{"num_hidden_layers": 12, "hidden_size": 256, "num_attention_heads": 4, "num_key_value_heads": 4, "head_dim": 64, "intermediate_size": 1024, "vocab_size": 8192, "hidden_act": "tanh_gelu", "norm": "layernorm", "norm_place": "pre", "norm_eps": 1e-05, "positions": "learned", "qk_norm": false, "attn_scale": 0.125, "bias": "all", "tie_word_embeddings": true, "parallel_block": false, "init": "normal", "init_std_qkv": 0.0389, "init_std_o": 0.0483, "init_std_up": 0.0557, "init_std_down": 0.0557, "optimizer": "adam_hyperball", "learning_rate": 0.00546, "beta1": 0.9, "weight_decay": 0.0, "lr_head": 0.00954, "max_grad_norm": 1.0, "warmup_steps": 385, "schedule": "wsd", "decay_fraction": 1.0, "decay_shape": "linear", "final_lr_fraction": 0.05, "batch_tokens": 65536, "max_seq_len": 1024, "doc_mask": true, "z_loss": 0.0001, "train_tokens": 397600000, "max_steps": 6067, "dataset": "wikipedia_en"}
Each number is 128 + 32 x the weight over its row's rms, rounded and kept within 0 to 255. Layers, rows and columns count from 0. The size above them is the row's rms in percent of the matrix's.

# layer 4 attention output (transposed), 256x256, rms 0.0484, rows 255, columns 0-127
size [ 97]
[[ 98 133 124 123  86 110 111 147 163 188 134 144 122 186 123  92 149 155  48 102 121 194 154 131  89 148 130 179 129  98 131 144  74 133 108 155 167  61 111 120 141 113 135  65 130  90 124  80 139 160 133 110 165 115 120  86 187  88 179 162  66 121 115 146  96  78 139 118 111 141  92 148 130  46 130 140 166 124 154 147 154 140 123 157 188 141 110  98 143 138 195 159  94  95 105 146 131 151 156 101 129 151 106 172 103 110  71 163 134 176 159 151  83 133 136  92 123 107 116 115 118 111  96  73 149 170 125  94]]
# layer 4 MLP up, 1024x256, rms 0.0556, rows 0-26, columns 0-127
size [ 95  93 105  95 115  99  99 103 105 103 106 116 102 108 104 105 108 110  99 102  96 104  92 104  84  96 107]
[[125 194  97 176 146 101 132 121 109 134 100 104 165 100 167 187 211 107 116 103 141  93  87 138  83 148 115 191  87 124 146  81 147 106 175  88 109 143 150 113 118 156 166 156 125 143  84 169 128 106  79  88 141  56 165 117 166 142 135 168 115  59 121  86 126 102 172 164 149 118  95 164 111 103 135 127 205 142 125  74  79  90 126  91 158  83  66 112 170  67 137 137 155 141 128 150 167 117 101  99 164 173 134  98  65 115 129 159  98 124 187 111 141 154  78 139 152 138 134  92 124 131 121 104 133 161 167 117]
 [ 80 145 136 104 115 156  90 121  83 105  90 171  84 112 129 145 172  75 177  99 129 172 113 142 132  53 143 185 181 146 132 171 105 121 136 194 161  71 168 160 140 119 121  89  91 138 160 120 116 117 109 126 138 155 108 124 121 140 186 136  93 141  96 118 103 104 134 167 111 146 107 240  51 146  90  91  93  81 123 125 131 143 128  82 129 145 158 104  87 163  50 178 112 134 156 152 151 110 143 116 124 104  79  68 114 115 131 147 164 131 121 179 102 108 124 137  70 117 137  23 126 147 183 138 153 123 152 124]
 [171 128 135 140 125 146 122  92  99  93 128 139 125  94 137 142 161 132 145 126 152 102 197 139 174  76 145  99 112 101 122 111 113  39 134 163 144 113 113 112 115 143  91 128 152 142 136 131 134 140 142 142  96 144 144 154 171 153  99 139 114 130 141 101 111 128 157 119  98 166 134 191 125 161 153 124 115  82  84 107 112 114  31 158 112 113  81 135 102 226 113 164 167 182 148 104 103 166 164  99 142  66  89 136 171 141 113 124 122  73 100 135  94 125  88 182 104 134 166 103 166 131 165 151 154 164 130 155]
 [143 141 151 115 176 124  99  69 143 127  83 148 126 103 114 166 111 163 150 119 151  84  95 169  84 165 113 127  78  80  67 101 110 109 142 161 153  62 133 133  79  60 123  86 165 100 136 181 119 142 149 113 142  56 143 102  70 106 156 107 120 103 138  90 141 131 154  83 143 159 109 152 118 134 156 179 129 108  62 106 169  99  95 128 201 197  92 157 168  94 130 123 150 115 169  83 187 159 108 133 166 122 108 145 126 119 150 145 107 147 168 122 107 140  73 100 124 157 157  90 100  96  92 171 135 162 118 160]
 [132 134 156 145 169 158 117 167 146 116 122 154  98 154  82 156 107 151  84 129 190 121 180 122 147 105 161 145 135 135  77 113 184 123 125  94 129  80 152 174 115 103  75 120 113 151 100 103 138 112 114 151 142 125 149 101 139 170 152 102  96  87 106  76  97  93 178 142 149 190  84 146 102 131 150 122 117 151  79 165 178 108 133 140  59 109 141 135  74 114 151 147  66 152 188 110 106 146 125 151 138 135 105 130  80 114 148 144  80 135 100 107  93  97 125 103 112 149 173  63 154 111 147 128 148 106 158  98]
 [ 73 157 113 168 146 113 100 143 143 163  86 138 124 138 115  90  97 104 140 212 141 122 130 153 177 182 135  88 178 147  43 132 134 112 123 136 166 145 147 162 141  72 145  91 111  83 130 135 139 215 110 166 189 122  85 180 111 129 124  90  76 139  94 142  76  88 196 145 115 156 146 156  98 162 101 205 108 130 107 151 151  89 100 130 132  53 133 159 128 203  89  90 180 149 125 154 140  89  98 124 122 134 132 161 140 105 154 166 136  92 160 179 109  89 163 138 133 134  94 136 105  49 144  93 179 110  98 134]
 [186  67 111 114 120 182 116 155 104 102 126 148 103 160  82 127 157 170  73 113 169 158 147 135 138 160  84 165  98  95 103 158 115 170 138 109 144  69  81  98 127  87 180  79 113 127 126 145 124 119 124 148  86 140 121 225 200 105 116 184 187  64 113  76 137 131 203 103 123 104 143 116 140 137 114  95 111  99 103 147  55 110 151 105  80 103 147 162 109 107 127 130 132 133 164 112 116 133 139 117 101 141  96 128 135  89 100 120 120  78 141 109 115 107  38 175 112 131 164  31 150 114 186 168 107 146 145 150]
 [148 166 113 127  87  97 121 111 113 100 132 165  86 151  96 205 114 111 122 145 130 109 177 157 119 123 155 116  98 127  58 122  90 178 131 132 140 158 103 194  60 118 147 142 153 131 133  97 131 149  97 154 132 119 153 100 104 123 193 166 112  55 140  74 136 115 134 149  94 146  96 126 137 100  99 221 135 128 128 117 143  84 160 131 100 152 105 160 137 110 144 122 140 168 161 160 114 232 174 183 115 127 131 118  68 125 146 177 156 137 147 106 120 143 112 116 111 111 123 175 159 105 155 144 131 109 191 128]
 [121 148 134 141 154 133 132  95  94 132 202 141 122 115 138 132 141 176  86 146 140 139 133 121 121  99 150 119 102  56 130 190  98 131 172 121 144 161 135 170 135 133 164 148 177 138 124 145 158 109 138  93 127 130 131  47 112 127 180 154  53 131 112 125 109 142 148  60 131 144  87 140  89 114 189 226 127 105 104  71 123  69  89 147  50 136 147 115 153 155 126 195 109  85 133 150 109 162 154 138 135 101 106 160 150 131 128  92  72 141 181 156 189 204 122 166 131 129 140  92 130 124 127  94 157 116 175 106]
 [108  74 144  98 154 163  80 167  70 139 151 140 116 126  90 119 135 124 112 100 134 168 186 156 138 126 162 107 118  84  85 101 139 133 119  76 135 163 131 181  92  92 167 121 100 112 118 166 126 146  68 114 146 120 113  98 198 139 167 142 159 140 132 146 107 147 178 129 151 116 145 175 130 112  78 114 104  32 142  68 117  96 126 112 196 160 174 174 137 106 151 132 129 135 166 118 107 107 112 148 130  90 154 148  86 113 196 150  63 162 127 113 142 164 105 127 115 142 152  58 139 111 105 145 125 167  99 145]
 [ 75 132 148  84 146  86 113 113  95 152 124 102 131  84 141 131  92 121 181 142 157 161 100 141 156  69 163  91 133 110 176 135 160 135 148 161 147 115 176  62 138 151 110 163 133 126 162 169 179 160 146 123 102 121 112 139 163  92 154 105  90 120 142 156  97 188 119 198 117 146 168 172  60 133  82 228 128 153  74 108 126 114 172 113 140 138 139 156 103  62 106 134 139 125 104 140 202 130 128 149  98 110 110 138 121 129 111 135  94 103  97 145  98 118 124  88 120 178 142 129 169 157 169 140 103 171  93  98]
 [160 140 158 214 137 126  80 131  70 127 188 104 108 121 120 155 196 128 120  69 113 178 150 145 167  67 138 153 188 127 167  51 139  67  97 186  87  94 145 133 118 145 154 127 173 128 154  95 152 110  47 130 150 108  99 186 130 119 118  92  82 122 117  87 143 188 201 141  90 165  54 198 120 100  67 142  93  90 148 135 115 148  93 146 115  96 163 185  90 133 113 196 121 177 147 137 114 105 163  87 141 110 130 129 146 125 122 128 140 134 102 135 100 119  97 164 161 106 196  60 140 130 145 148 111 177 135 165]
 [152 116 154 138  80 114  68 148  95 107 138 133 126 123 141 110 138 142  25 171 159  95 184 118 143 134 123  94 155 100 183 130 180 136 140 154 141  81 173 195 180 126  91  31 121  70 162 121 113 168 142  99 150 151 128 122 181 131 100 130  86 118 117 110 108 119 139 132 150 214 157 142 140 131 124 155 112 168 131  67 144 119 137 118 161 116 116 142 117 152 137 146 112 150 119 130 165 118  88 121 119 124 140 112 147  97 127 137 132 173 221 159  92 197 144 146 137 112 111 122 149  93 130 152 156 112 120 191]
 [135 108 186  92  86 145 113 136  79  79  94 203 115 130 109 122 104 147 114 170 151 172 174 171 150 187 105 109 157  92 120 100 141 153 132 145 166 131 110 193 141 176  59 130 131 145 163 117 139 156 139 150  93  91 117 144 187 164 170  99 107  75 128 139  86 136 125 134 135 111 112 184  66 185 115 149 122 106 111  83 151  64 128 140 169  87 108 173 108  99  90 161 150 175 136 133  93 144 129 175 138 132 100  76  97 148 179 148 110 140  99  82 157 138 117 146  67 152 140 130 153  61 194 145 117 131 148 114]
 [179 125 122 133 136  92  99 150  57 118  92 131 119  79  60 172  85 125 122 172 122 129 121 133 201 117  70  86 238 171  81 113  89 147 132  87 139 137 166 132  96 109 106 169 149 147 144  90 123 166 138 114 127  47  91 144 146 135 197 120 136  84  92  99  75 127 124 155 119 128 106 104 136 130 128 115  95  75 143 100 116 117 110 121 141  88 143 183 157 118  58 172 157 102 112 111  61 101 191 172 169 159 126 103  51 131 142 151 178 105 145  73 111 139 107 117 119 123 116 117 148  83 149 166 116  57 152 146]
 [ 94 122 160 167 125 115 108 180 129 134 146 176 142 174 145 161 144  96 104 111 128 174 153 141 129 160  90 136 143 171 109 139 190  87 143  76 101  98 103 107 111  95 126  89  79 112 171 100 149 121 132 153 115 104 118 153 169 127 106 130 146 144 151 106 129 152 105  77 102 207 110 158 144  77 219 138 126 105 151 140 161 117 150  84 159 128  93 105  96 154 149 151 136 114  92 123 134 109  58  82 132 122  94 103 128 130 110 107 226 162 124 143 101 122 102 139 103 158 107  65 159  84 167  85  98 107 135 127]
 [ 87  99 132 162 160  89 116 148  36 175 140 170  90  89 159 147  65  94 116 124 158 136 126 135 138 129 157 166 156 107 129 167 108  93 128 147 121 149 103  80 150 172 142 130  45 129 139 107 115 127 121 153  98 122 158 130 135 104 150 134 151 143 129 112 148 218 134 122  90 189 130 126 134 156 178 146 133 164 119 122 105 152 181 137 159  97 234 177 146 109  90 177 155 157 118 107 131 186  65  27  94 134 117 146 159 135 152 119 124 131 187 121 195 170 111 115 163 153 144 124 131 104 173 104 109  84  62 131]
 [153 127  91 110  69 143 128 114 133 109  65 129 107 111 134 139 114 118 110 123 212  91  90 192 114 148 129  82 133  84 146 155  82  93 132 138 111 124 119 144 160  97 122  86 156  57 176 120 141 180 101  87 165 157 141 165 105 109  81 127 178 102 129 131 123 130 170 173 142 131 184 134  89 146 156 161 149 116  88 165 103 190 101 106 188  87 145 136 181 133 116 152 116 153 127 108 138 115 123 108 127 122 130 176 150  95 161  85 110  73 150  54 176 125 133 136 135 160 135 169 117 131 132 137 136 123 122  78]
 [115 156 116 106  70 125 147  98 135 102 164 106 145 110 151 161  84 175 151 153 152 129  84 134 146  96 214 119  85 128 169 134 149 118 135 134 107 154 156  65 103 129  93 121 131 116 136 145 125 145  84  45 152 142  98 160 146 103  98 163  81 103 128 108 100 123 104 181 149 135 138 150 149 106 147 171  67 140  84 145  66 144 117 130 139 121 145 111  96 113 160 137 136 145 136 120 157 191 106 117 135  65 158 151 148 102 140 112  81 131 196 145 135 185  21 144 128 182 128 154 118 147 112 116 123 129 121 102]
 [ 36 127 151 142 137 119  58 104  93 107  75 112 157 126 165 107 103 140 117 138 176 131 133 155 141 144 139 137 107 104 110 147 175  98 123 181  42  80 195 127 109 186 138 104 156 128 116  84 147 151 121 127 116 148 151 104 170 161 124 130  96 152 135 116 125 120 144 208 110 133 114  79 124 159 166 174 111 165  76 134 115 188  86 109 125 128 121 150 121 163  96 116 106 197 137 147 207 112 170 130  95 132 134 150 119 109 135 131  88 115  99 121  84 136 110 110  95 144 170 128 157 154  91 144 169 148 105 115]
 [129 150 198 124 104 113 114 130 111  82 144 102  92 140  74  92 101  97  91 144 123 151 102 167 108 153 167  93 145 131 166 153 149 152  99 155  86 122 129 134 133 120 113 151 137 171 137 131 117 174  97  49 138 159 139 104 166 160 126 163 177  95  26 120 102 167 124 138  95 110 144 157 126 143  69 183 162 126 150 109 117  84 112 125 115 100 112 167 133 109  59 108 174  75 110 121 146 105 147 169 161 158 117 143  65 112 157 132 103 153 102  88 127 170 125 149 101 112 121  95 117 127 125 120 201 118  83 135]
 [139 152  60 125 144 145  97 207  73 109 119 126  56  90 100 143 154 116 150 190 160 167 172 114 175 104 110 184 194 125 144 102 158  90 118  79 113 104 102 168 150 116  86 166 142 154 128 103 126 156 137 130  77 129 109 184 217 124 161 117 125 103  88 110 108 133 145 197 108 114 109 133 121 157 106 185 151 158  77 106 134 107 139 107 101 121 147 181  70  87 118 119  79 133  68 153 128  74 205 177  82 142 112 133 163 136 126 159 109 103 103 122 114  98  85 124  74 140 138 159 138  93 183 102 134 157 122  96]
 [151  52 135 167 166 164 125 150 102  93  87 144 147 173  81  90 164 106  74  56 199  96 194 120 164 170  84 159 109  90 109 117 152 177  92 114 104 173 119 110 131 144 112 189 173 127 127  83 124 124 129 134 134 128 144  74 163 172 155 124 122 104 145 125 122 149 212 101  62  99  74  92 114 148 135 139 152  98 114 172 154  40 220 148 134 168 142  51 118 116 148 153 108 161 117 109 198 105  67 128 117 117 148 111  90 119 135 136 135  75 144 123 129  94 177 136 133  80 170 115 145  88 145 111  46 134  88 176]
 [159 144 129 118 112 144 112  82 144 116 121  92  91  95  92 181 176 175 114 123  92 128  62 141 117 164 163 140 133 151 124 129  87 136 166  77 166 161 164 157 117 116 122  96 188 133 179  86 129 139 114 138  95 132  85 126 137 119  84 191 139 100 111 126 110 101 126 173 112 119 119 198 136 167  89  87  75  26 166 183 136 102 117 157 130 171  76  97 140 139 110 117 126  86  78 142 152 158  76 187 124 137 151 162 127 123 140 145 174  83 138  98 141 124  65 146 115 175  73 107 147 101 148 125 170 157 148 154]
 [160 137 158 139 121 107 138 124 111 162 131  81 108 138  73 121  99 128 125 115 140 174  76 127 161 164 137 132  80 180 111 113  70 184 158 142 151 158  76 119 141 127 170 116 172 133 126 137 124 123 135 109 171  94 115  95 123 203 119 139 138  51  48 122  99  90  95  79 144 145 125 161 139 147 127 126 103 109 151 125 113 110 184 224 160  77 107 101 165 118  14 150 147  68 114  96  95 163 173  90 214  99  96 129 124 146 144 108 168  51 173 149 125 169 112 146 172 137 103 121 132 121 123  42 122 118 122 166]
 [187 196 114 124 109 115 151 134 170 112 128 112  40  93 146  84 123  97 135 165 117 131 124 177 140 142 128 125 142 197 105 147 121 138 145 190 100 176 117 106 207  80 126 210  86 128 140 161 162 139  94  38 145 111  93 110 176 137 161 123  85 114 116 125 127 137 191 150 178 146 121 120 139 127 108 179 104 132  99 139 134 140  94 126 143  89  99 146 103  80  73 174  71 193 105 156 133 139 134 202 122 106 107 151  91 135 127  82  84 142 170 116 176 141 138 112  83 141 154 112 147 107 113 158 153 198 112 117]
 [143 128  88 146 154 148  81 149 155 123 156 121 137 118 131 116 121 162 126 155 213  54 100  90 112  84 114 140 160 175 124  78 193 154 137 113  87 115 153 145 128 163 119  92 139  93 123 132 163 188 111 141 131 136 117 116 159  99  57 130 133 120 111 141 115 150 166 152 123 132 168 100  94 183  88 210 136  89  81 127 142 121 144 136  92  68 116 146 168 131 117 100 125 146 108 202 149 104 142 125 131  82 139  95 102 103 135  97  82  99 187  74 132 128 170 131 144 101 210 133 163 126 139  65 178 142  94 110]]
# layer 4 MLP down (transposed), 1024x256, rms 0.0557, rows 0-25, columns 0-127
size [102 105 101  98 113  97  87 110  96 104 101 121  98 107 108  98  97 108  96 100  88  92  90  95 100 100]
[[148 113 101 171  89  75  88  73 138 153 132 169  93  90 129 129 149 110 127 124 134  69 132 103 173  63  51 103 119 126 110 167 108 109 149 128  99 151  83 143 111 130 114 105  89 131 113  94 108 143 139 113 103 154 105  77 113 186 118 144  73 139 105  88 123 140 122  85 106 162 175 119  96 133 119 139 135 140 163 173 128  93 122 135 113 168 138 119 146 139  76 145 106 131 120 146 127 114 112 139 176 136 112 131 123 168 128  99 171 121 125 120 161 107 150 114  94 152 188  89 139 142 122 115  77  77  50 112]
 [178  86 122 121 125 133 125 108 177 152 164 141 173 126 135 149 194 199 145 100 131  87 220 125 119  96  97 120 134 151 114  81  63 122 105 127 146 160 132 146 136 132 152 144 162 156 118 137 146  97 140 195 111 174 160 111 130  99 112 171 117 136  91 135 135 155 151 116 101 120 112 105 137 159 164 131 125  44 123 215  75  95 180  54 134 144 141 142 122 205 157 103 121 157  90 145  89 142  95 181 153 136 128 123 139 151 105 101  90 148 161 145  91 190 133 143 151 136 100 133 137  54 108 145 151 153 127 155]
 [110 104  93 182  94  95 111 108 128 188 179 158 139 156 103 127 170  96 112  86 128 140 149 166 145 118 116 130 125 100 145  93 184  76 143 151  82 121 166 138 165 182  90 125  91 133 205 120 104 139  78 141 158 118 124 136 202 151 156 109 152 126 108 118 128 159  41 134 126 153 138 195 127  82 218 145 113 128 119  65 132 224 148 121 183 120  39 155  89 141 176 144  99 154 132 140 148 137 112 136  88 142 108 154 127 165 116 112 112 141 130 117 114 119 112 144 126  86 108 140 140 104 118 149  85 174 100 159]
 [105  89 120 183 153 103 105 127 156 191 136 114 119 165 120 111 150 100  88 160  65 143 141  64 168 122 158 101 153  98 118 163 131 101 130 132  83 165  91 104 185 140 143 142  94 129 152 116 103 227  86 132  88 197  65 158 160 116 138 124 186  69 145 110 123 131 136 104 100 116 105 165 122 122 139 135 182 108 119  88 158 166 106 131  26 106 125 132 143 171 149 130 129 119  68 155 109  86 158 100 123 146 110 157 160  92  52 135 189 169  99 131  87 156  88 167 114 143 136 129 151  84 159 113 146  95 148 172]
 [127 214 130  96 221  67 144 106 144  94 145 118  98  71 151 163 122 114  65 134 169 203 146 138 182 124 111 136 181 172 132 103  98 153 135 128 149 155  75 113 202 113 107 123 112 128 110 111  77  97 178 103 162 164 111 126 203 207 155 100 114 122 108 106 134 129 142  76 119 138 127 140 154 176 138 101 119 117 165 149  89  99 113 183 136 107  21  95 125 189 145 104  99 149  39 144 149 122 115 146 174 150 112 124 169 128 121 149 111 115 148 158 150 108  74 133 145 157  75 141 115 176  61 136 130 135  79 123]
 [ 84  29 121 100 147 116 156 156 111 110  96  67 133 161 158 166 134 118 110 123 184 143 158  89 104 141  47  56 114 123 146 192 153 104 146 100 142 120 111 172  50 157 125  97 130 152 114 132 136 170 114 102  75 198 110 168 171 103  84 112  93 101 110 136  97 199 150 135 163 123 194 119 108 124 165 152 184 112 146 135  74 140 104 137 147 107 164 155  82 108 149 162 149  75 191 147  98 144  91 138 229 189  99 173  77 155 133 111 102 184  56 149 145  95 115 127  61 118 128 166 154 168 104 153 137 120 177  80]
 [131 115 156 147 108 129 129 155 153  95 120 137 150 164 133 138 149 177  87 125 139 108 150 139 136 183 159 146  83  86  94  98  80 147 143  98 112 162 122  71 157 169 142 151  99 108  89 127 118 152 154  91 164 211 127 115 136 107 162 136 158 132  71 133 170 162 143 120 140  85 103 121 174 120 113 164 135 104 143 165  91 133 135 129 101 148 149 209 131  72 213 103 170 108  86 115  85 160  94 131 121 128  86 139 142 172 109 133 111 181 147 130 125 129 127 118 136 134 105 150  83 108 117 119 132  61 114 168]
 [120 109 155 162 136 181 107 108 103  97 199 132 100 163 120  86 151  88 183 147 174 140 105 110 131 135 126 208 134 115 168 158 144 152 107 101 151  60 154 129 154 126 129 104 176 172  70 159 114  89 164 157 151 148 163  89 118 145 136 119 108  98 112 118 114 120  52  78  59  71 114 105 165  62 105 175 179 121  98 174 135 112 180  62 172 105 149 171  90 122 153 103 116 104  89 153 123 130 165 133 114 136 119 125 176 133 130 136 163 103 130 129 128 174 201 177  98 140  98  84 144 129 158  74 150 167  88 126]
 [131 178 115  71 111 201 102  84  78  86 120 163 175 162 105  84 183 158 101 110 141 124 107  93 155 101 170 144  89 146 105 248  80 160 102 163  85  81 134 125 145  81  86 140 127 134  95  71  71 121 126 142 121 118  87 104 169  89  52 108 180 122 125 149 151 185 105  99 121  68 140 171 112  88 148 116 110 163 182 178 136 131 145  47 153 178 137 130 128 141 109 123 123 107 125 113 114 169 148 159 145  95 147 144 143 191 142 157  75 147 128 128 156 153 155 155 166 163 109 142 157 149  90  97 115 109 132 151]
 [134 139  58 153 133 131 132 121  73 145 122 106 139  97 177 149 170 128 116 160 129 107 109 107 110 147 183  99 191 104 143  85 172  81 131 158  80 114 136 123 130 140  84 139 160  79 144  66 132 155 151 144  82  58 160 173 139 131 137  94 123 136 161 136 103 162 137 103 110 157 103 106 117  89 151 134 147 136 110 114 147 138 100 107 176 138 195 169 121 116  95 163 138 146 115 111 142 123 174 133 114 158  81 129 121 116 146 157  96 183 131 111 103 147 178 189  91 174 116 110 158 148  53 116 173 119 144 159]
 [123 134 138 147 143  65 127 171 130 147 171 187 139 127 166 148  99 180 141 118 145  93 123 178 158  87 158 133 127 109 180 139   0 103 135 131  98 137 123  51 123 123 138 118  96 169 131 132 116 113 172 146 153  76 132 153  96 134  99  80 155 128  72 167  97 144 148 151  70  55 101 119 134 132 113  81 160 127 142 113 118 131 115  92 108 156 148 106 131  91 120  85  97 195 116 116 157 140 146 120 183 122  81  91 124 120 101 131 170 143 153 109 146 138 194 135 140 132 132 129  98  96 135 121 120 143 150  92]
 [151 124  82 139 176 119 159 157 135 157 148 141 154 162 187 180 144  85 167 150 100 143  65 138 128 186 113  83 113 106 145 132  73 143 128 146 134 143 100 188 143 108 146  54 102 120 152  97 202 180  93 121 135  84  98 160  98 128 121 117 148  76 130 114 184 161 146 104 184 187 133  41 108 193 103 189 203 116 102  89  97 119 137  92 134 161  83 136  77 115 130 157 153 150  78 144 110 100 185 126 134 128 137 123 156 165 136 129 164 155 127 142  94 142 175 151  83 103 149 113  94 154 109 138 177 125 117 170]
 [137 139 141  85 123 158 118 174 133 138 111  84 106 134 141 129  79 108 151 132 166 173 104 115 124 162 156  99 171 181 191 113  89 131 146  97 127 109  93 136 101 116 149 106  83 145 107 148 130 105 141 138 157 140 102  97  79 141  87 137 121 155  49 178 155 213 134  65 115 174  95 133  53 197 146 115  74 146 130  99 152 129 149 117 139 102 130 134 171  85 125 170 111  45  80 172 141 100 135  83  36 140 146 120 163  96 143 104 171 146 152 112 146 100 115 132 125  74 143  78 124  86 117 104  67  75 152 135]
 [172 120 100 157 109 141 132 170 110 101  65 168 137 140  95 129 151 136 133 192 123 171 111 132 155 122 125 122 201  86 143 113 102  95 105  79 193 109 111 186 100  90 128 149 107 139 187 185  56 107  86 122 170 186  69 138 121 179 118 102 125 178 105 107 158 148 116 138  98 152 154 127 113  55  74 136 159 117  68  82 103 151  93 154 157 122 118 134  67 141 140 112 140 167 123 141 101 179 116 139 136 150 118 124 132 130 164 129  97  57 123 117 135 111 156  89  99 123 130 202 166  93 201 113 134 139 127  99]
 [130 129 109 102 129 134 180  82 158 113 171 125 127 136 145 111 109 197 154  73 114  87  95 148 108  78 139 182 136 169 170 152  94 104 142 138 125 153  68 101 165 109 201 106 148 181  75 101 155 200 105 126 171  88 154 142 141  82 118 122  90 101 147 118 163 139  97 113  61 107 159  72 112  89 159 169 112 174 129 155  71 105 181  97 124 118 174  83  78 108 159  98 120  77  94 155 200  76 121 121 149 130 129 161 106  95 138 112 120 149 147 109  91 122 182 122  82 144 142 167  88 181 115 157 170 127 126 116]
 [130  90 135 114 131 115  96 130 169 181 201 111 155  95 155 149  95 154 135 141 152 114  83 145  95 103 172 138 135 102 146 145  96 124 127 132 131  72 152  99  91 102 169 111 127 112  61 132 114 163 107 102 107 108 188 141 199 153  93 160  47  96 139 146 121 159 139 129 140 172 154 115 144  45  65 193 172 110 123  87 123  77 179 159 189 146 116 189 152 167 121 109 150 132  99 133 162 207 138 156 147 101  84 103 169 106 172 124 109 104 158  76 183  96 122 131  95 133 103 123 160 106  86 123 159 127 160  96]
 [120 111 159 121 146  97 102 106  92 179 131 128 127 149 151 112 148 108 133 162 134 183 120 110  98 186  87 100 143 122 180 102  97 134 146 118 124 138 164 165 126  77  93  94 134 157 110 179 154 156 106 166  62  55 159 149 148 110 178 113  73 166 121 111 145 124 124  76  71 101 147 180 152 194 140 110 215 132 117 107 159 168 101  80 135 149 187  91 186 146  71 150 133 198  78 100 130 135 177  93 113 107  80  82  55 120 168 119  98 100 112 114 206  97 134 154 154 104 120 129 213  72 120 105 114 177 139 106]
 [133 132 175 113 159 100 168 178 116 114 143 112 132 132 147 164 115 141 123 171 152 140 128 110 148 108  90 120 121 126  91  90  87 132 119  97  93 128 151 124 132 144 169  93 134 113 141 149  65 104 114 114  92  98 103 115 150  68 135 175 104 115 153 144 131 142 188  61 154 188  72 169  83  73 135  91 159 136 147 185 111 132  81 164 111 125 113 196 153 167  48 115 120 131  92 134  91 127 142 142 146 102 104 175 147 123 168  97 121 110 105 140 122 109 123 105 120 112 155 111 167 170 102 122 143 200 126 149]
 [179 178 119 117 127 148 130 129 110 150  80 134 110 110 193  74  69 114 127 155 100 165 107  91 130 101 165 185 120  82  85 105 152 115 137  85  83  80 126 111 130 178 144 161  84 178 171 112 109  86 108 140 131 169 136 134 147  72 132 112 153 142 119 120 128  81 137 143 113  99 144 133  84 163 129 158 154 147  95 135  96  68 113 110  95 145 168  88 125 138  83  88 142 123 139 163 101  91 184  85  79 171 121  80 162 161  71 119 148 173 101 179 114  99 172  89  63 123 172 140 143 105 102  69 139 120 102 121]
 [119 146  79 103 174 116 105 153 107 129 117 153  97 117 128 147 177 112 211 121 130 134 124  91 143 152 125 106 118  93 125 100 183 152 118 119  89  96 122 113 150 152 172 175  71  87 132 145 113  88  99 157 152 129 159 136 156  89 117 126 147  98  81  82  91 137 115  96 140 132 168 131 131 148 128 161 131 135  66 116 140 139 142 135 106 180 180 170  76  84 129 118 104 157 197 170 122  87 153 140 102 111 170 116 196 123  96  86 131 222 157 147 156 168  88  83 125 182 114 109 158 156 117  83 159 152 131 131]
 [115  83 154 151 156 108 143  97 116 128 139 174  55 178 140 117  98 143 113 171 124  89 156  94 131 165  93 134 156 162 133 150 156 165 164  99 121 198 101 128 108 157 132 166 135 115 100 148 168 121 139 184 146 170  60  83 168 112 141  65 105 180 122  80 142 199  68 110 171 158 167 214  85 189  89 113 146 125 124 103  94  88 107  66 160  98 124 174 121 177 178 154 144 157 143 103 143  94 147  99 114 129 133 133 146 103  97 147 172 127 145  94 148  99 109 123 156 108 147 163 111 151 122 147 106  92 152 125]
 [162 132 135 101 133 108 155 115 158 123  87 136 114 126 151 104 222 122 135 118 116 119 147 113  51 143 156 182 137 106  99  68 167 117 144 134 196 127  92 139 109 196 117 171 104  83 123  98 167 122 172 169 142 125 103 162 131 107 133  75  42 133 133 137 116 122 127 139 137 132 110 114 145 126 162 157 173 106 154 110  77 227  60  86 112 137 123 162 107 143  75 103 153 166 159 129 174 132 122 146 162 137 134 180 124 116 118 136  79 150 165 112 140  59 157 151 124  93  97 192  95 144 123 150  83 158  90 108]
 [ 72 108 126 140 101 140 107 139 125 114  89 107 147 143 196  94 190 128 110 196 137 105  73 195 129 105 155 103 104 144 148 128 187 118 181 115 139 126 169 118 158 145 143 121  99 149  87 113 176 127 115 171 105 125 172 110  93 120 127 150 119 142  80 114 128  62  65 148 149  86 191 113 143 163 160 124 117  72 154 196 100 161 136 154 106 132 131 162 111 136 118 103  85 113 137 162 139 104 127  92 148 111 101 107 172  72 147 124 134 158 113 170 113 186 128 121 143 155 113 141 145 159 155 155 184 163 104  63]
 [124 176 148 115 193  99 115 128 177 166 141 167 102 178  43 112 127 128  52 120  92 102  97  96 113 114  86 109 127 133 108 158 138 110 182 112 159 170 172  38 138 151 112  87 120 133 167 111 108 155  91  95 184  87 138 129 118 121 141 152 106 154 137 185  94 183 116 135 104 156 162 173  66 138 198 160 190 140 133 135 108 102 156 148 186 115 206 127  67 128  93 124 121 189 173  95 168 160 120 105 119  93  72 112 128 107  80 100 145  93 108 128  95 116 123 166  92 117 161 173 100 119  90  78 121  82 121 127]
 [127  74  88  67  55 136 183 110 156 158 143 162 166 164 139 133 165 125 116 190 105 154 143 150  96 127 129 102 141 112 106 107  48 132 119 156 158 129 128 149 125 103 122 170 178 174 132 172 135 151 132 159 158 170  99  85  57 120 163 145 133  72 135 141 112 147 102  91  95  87 111 120 126 120 154  68 123 150 121 139  92  96 116 146 178 123 128  72 164  92 160 153 185  88  86 100  97 137 107  66  98 132 126  91 136 154 134 145 161 208  92 154 143 147 108 103  75 158 141 113  79 167 182 139 114 140 139 155]
 [144 127 136 115 186  71 125  95 128 161 110 133 137 187 125 158 114 157  93 143 135 125 196 133 180 109 107  79 137  96  95  81 136 177 116 161 125 111  98 121 144 131 114  81 141 144 166 126 146 126  97 136  84  59 175 164 152 165  96 135 160 123  76 147  53 126 153  98 114  98 176 189 142 108 103 107 167 148  48 149 161 103  48  96 141 131 137 106 106 156  65 109  80 134 141 162  89 148 134  83  82 106 129  97 126 133  85  89 143 101 133 122  51  91 150 104 180 103 147 108 136 134 150  95 120 101 179 164]]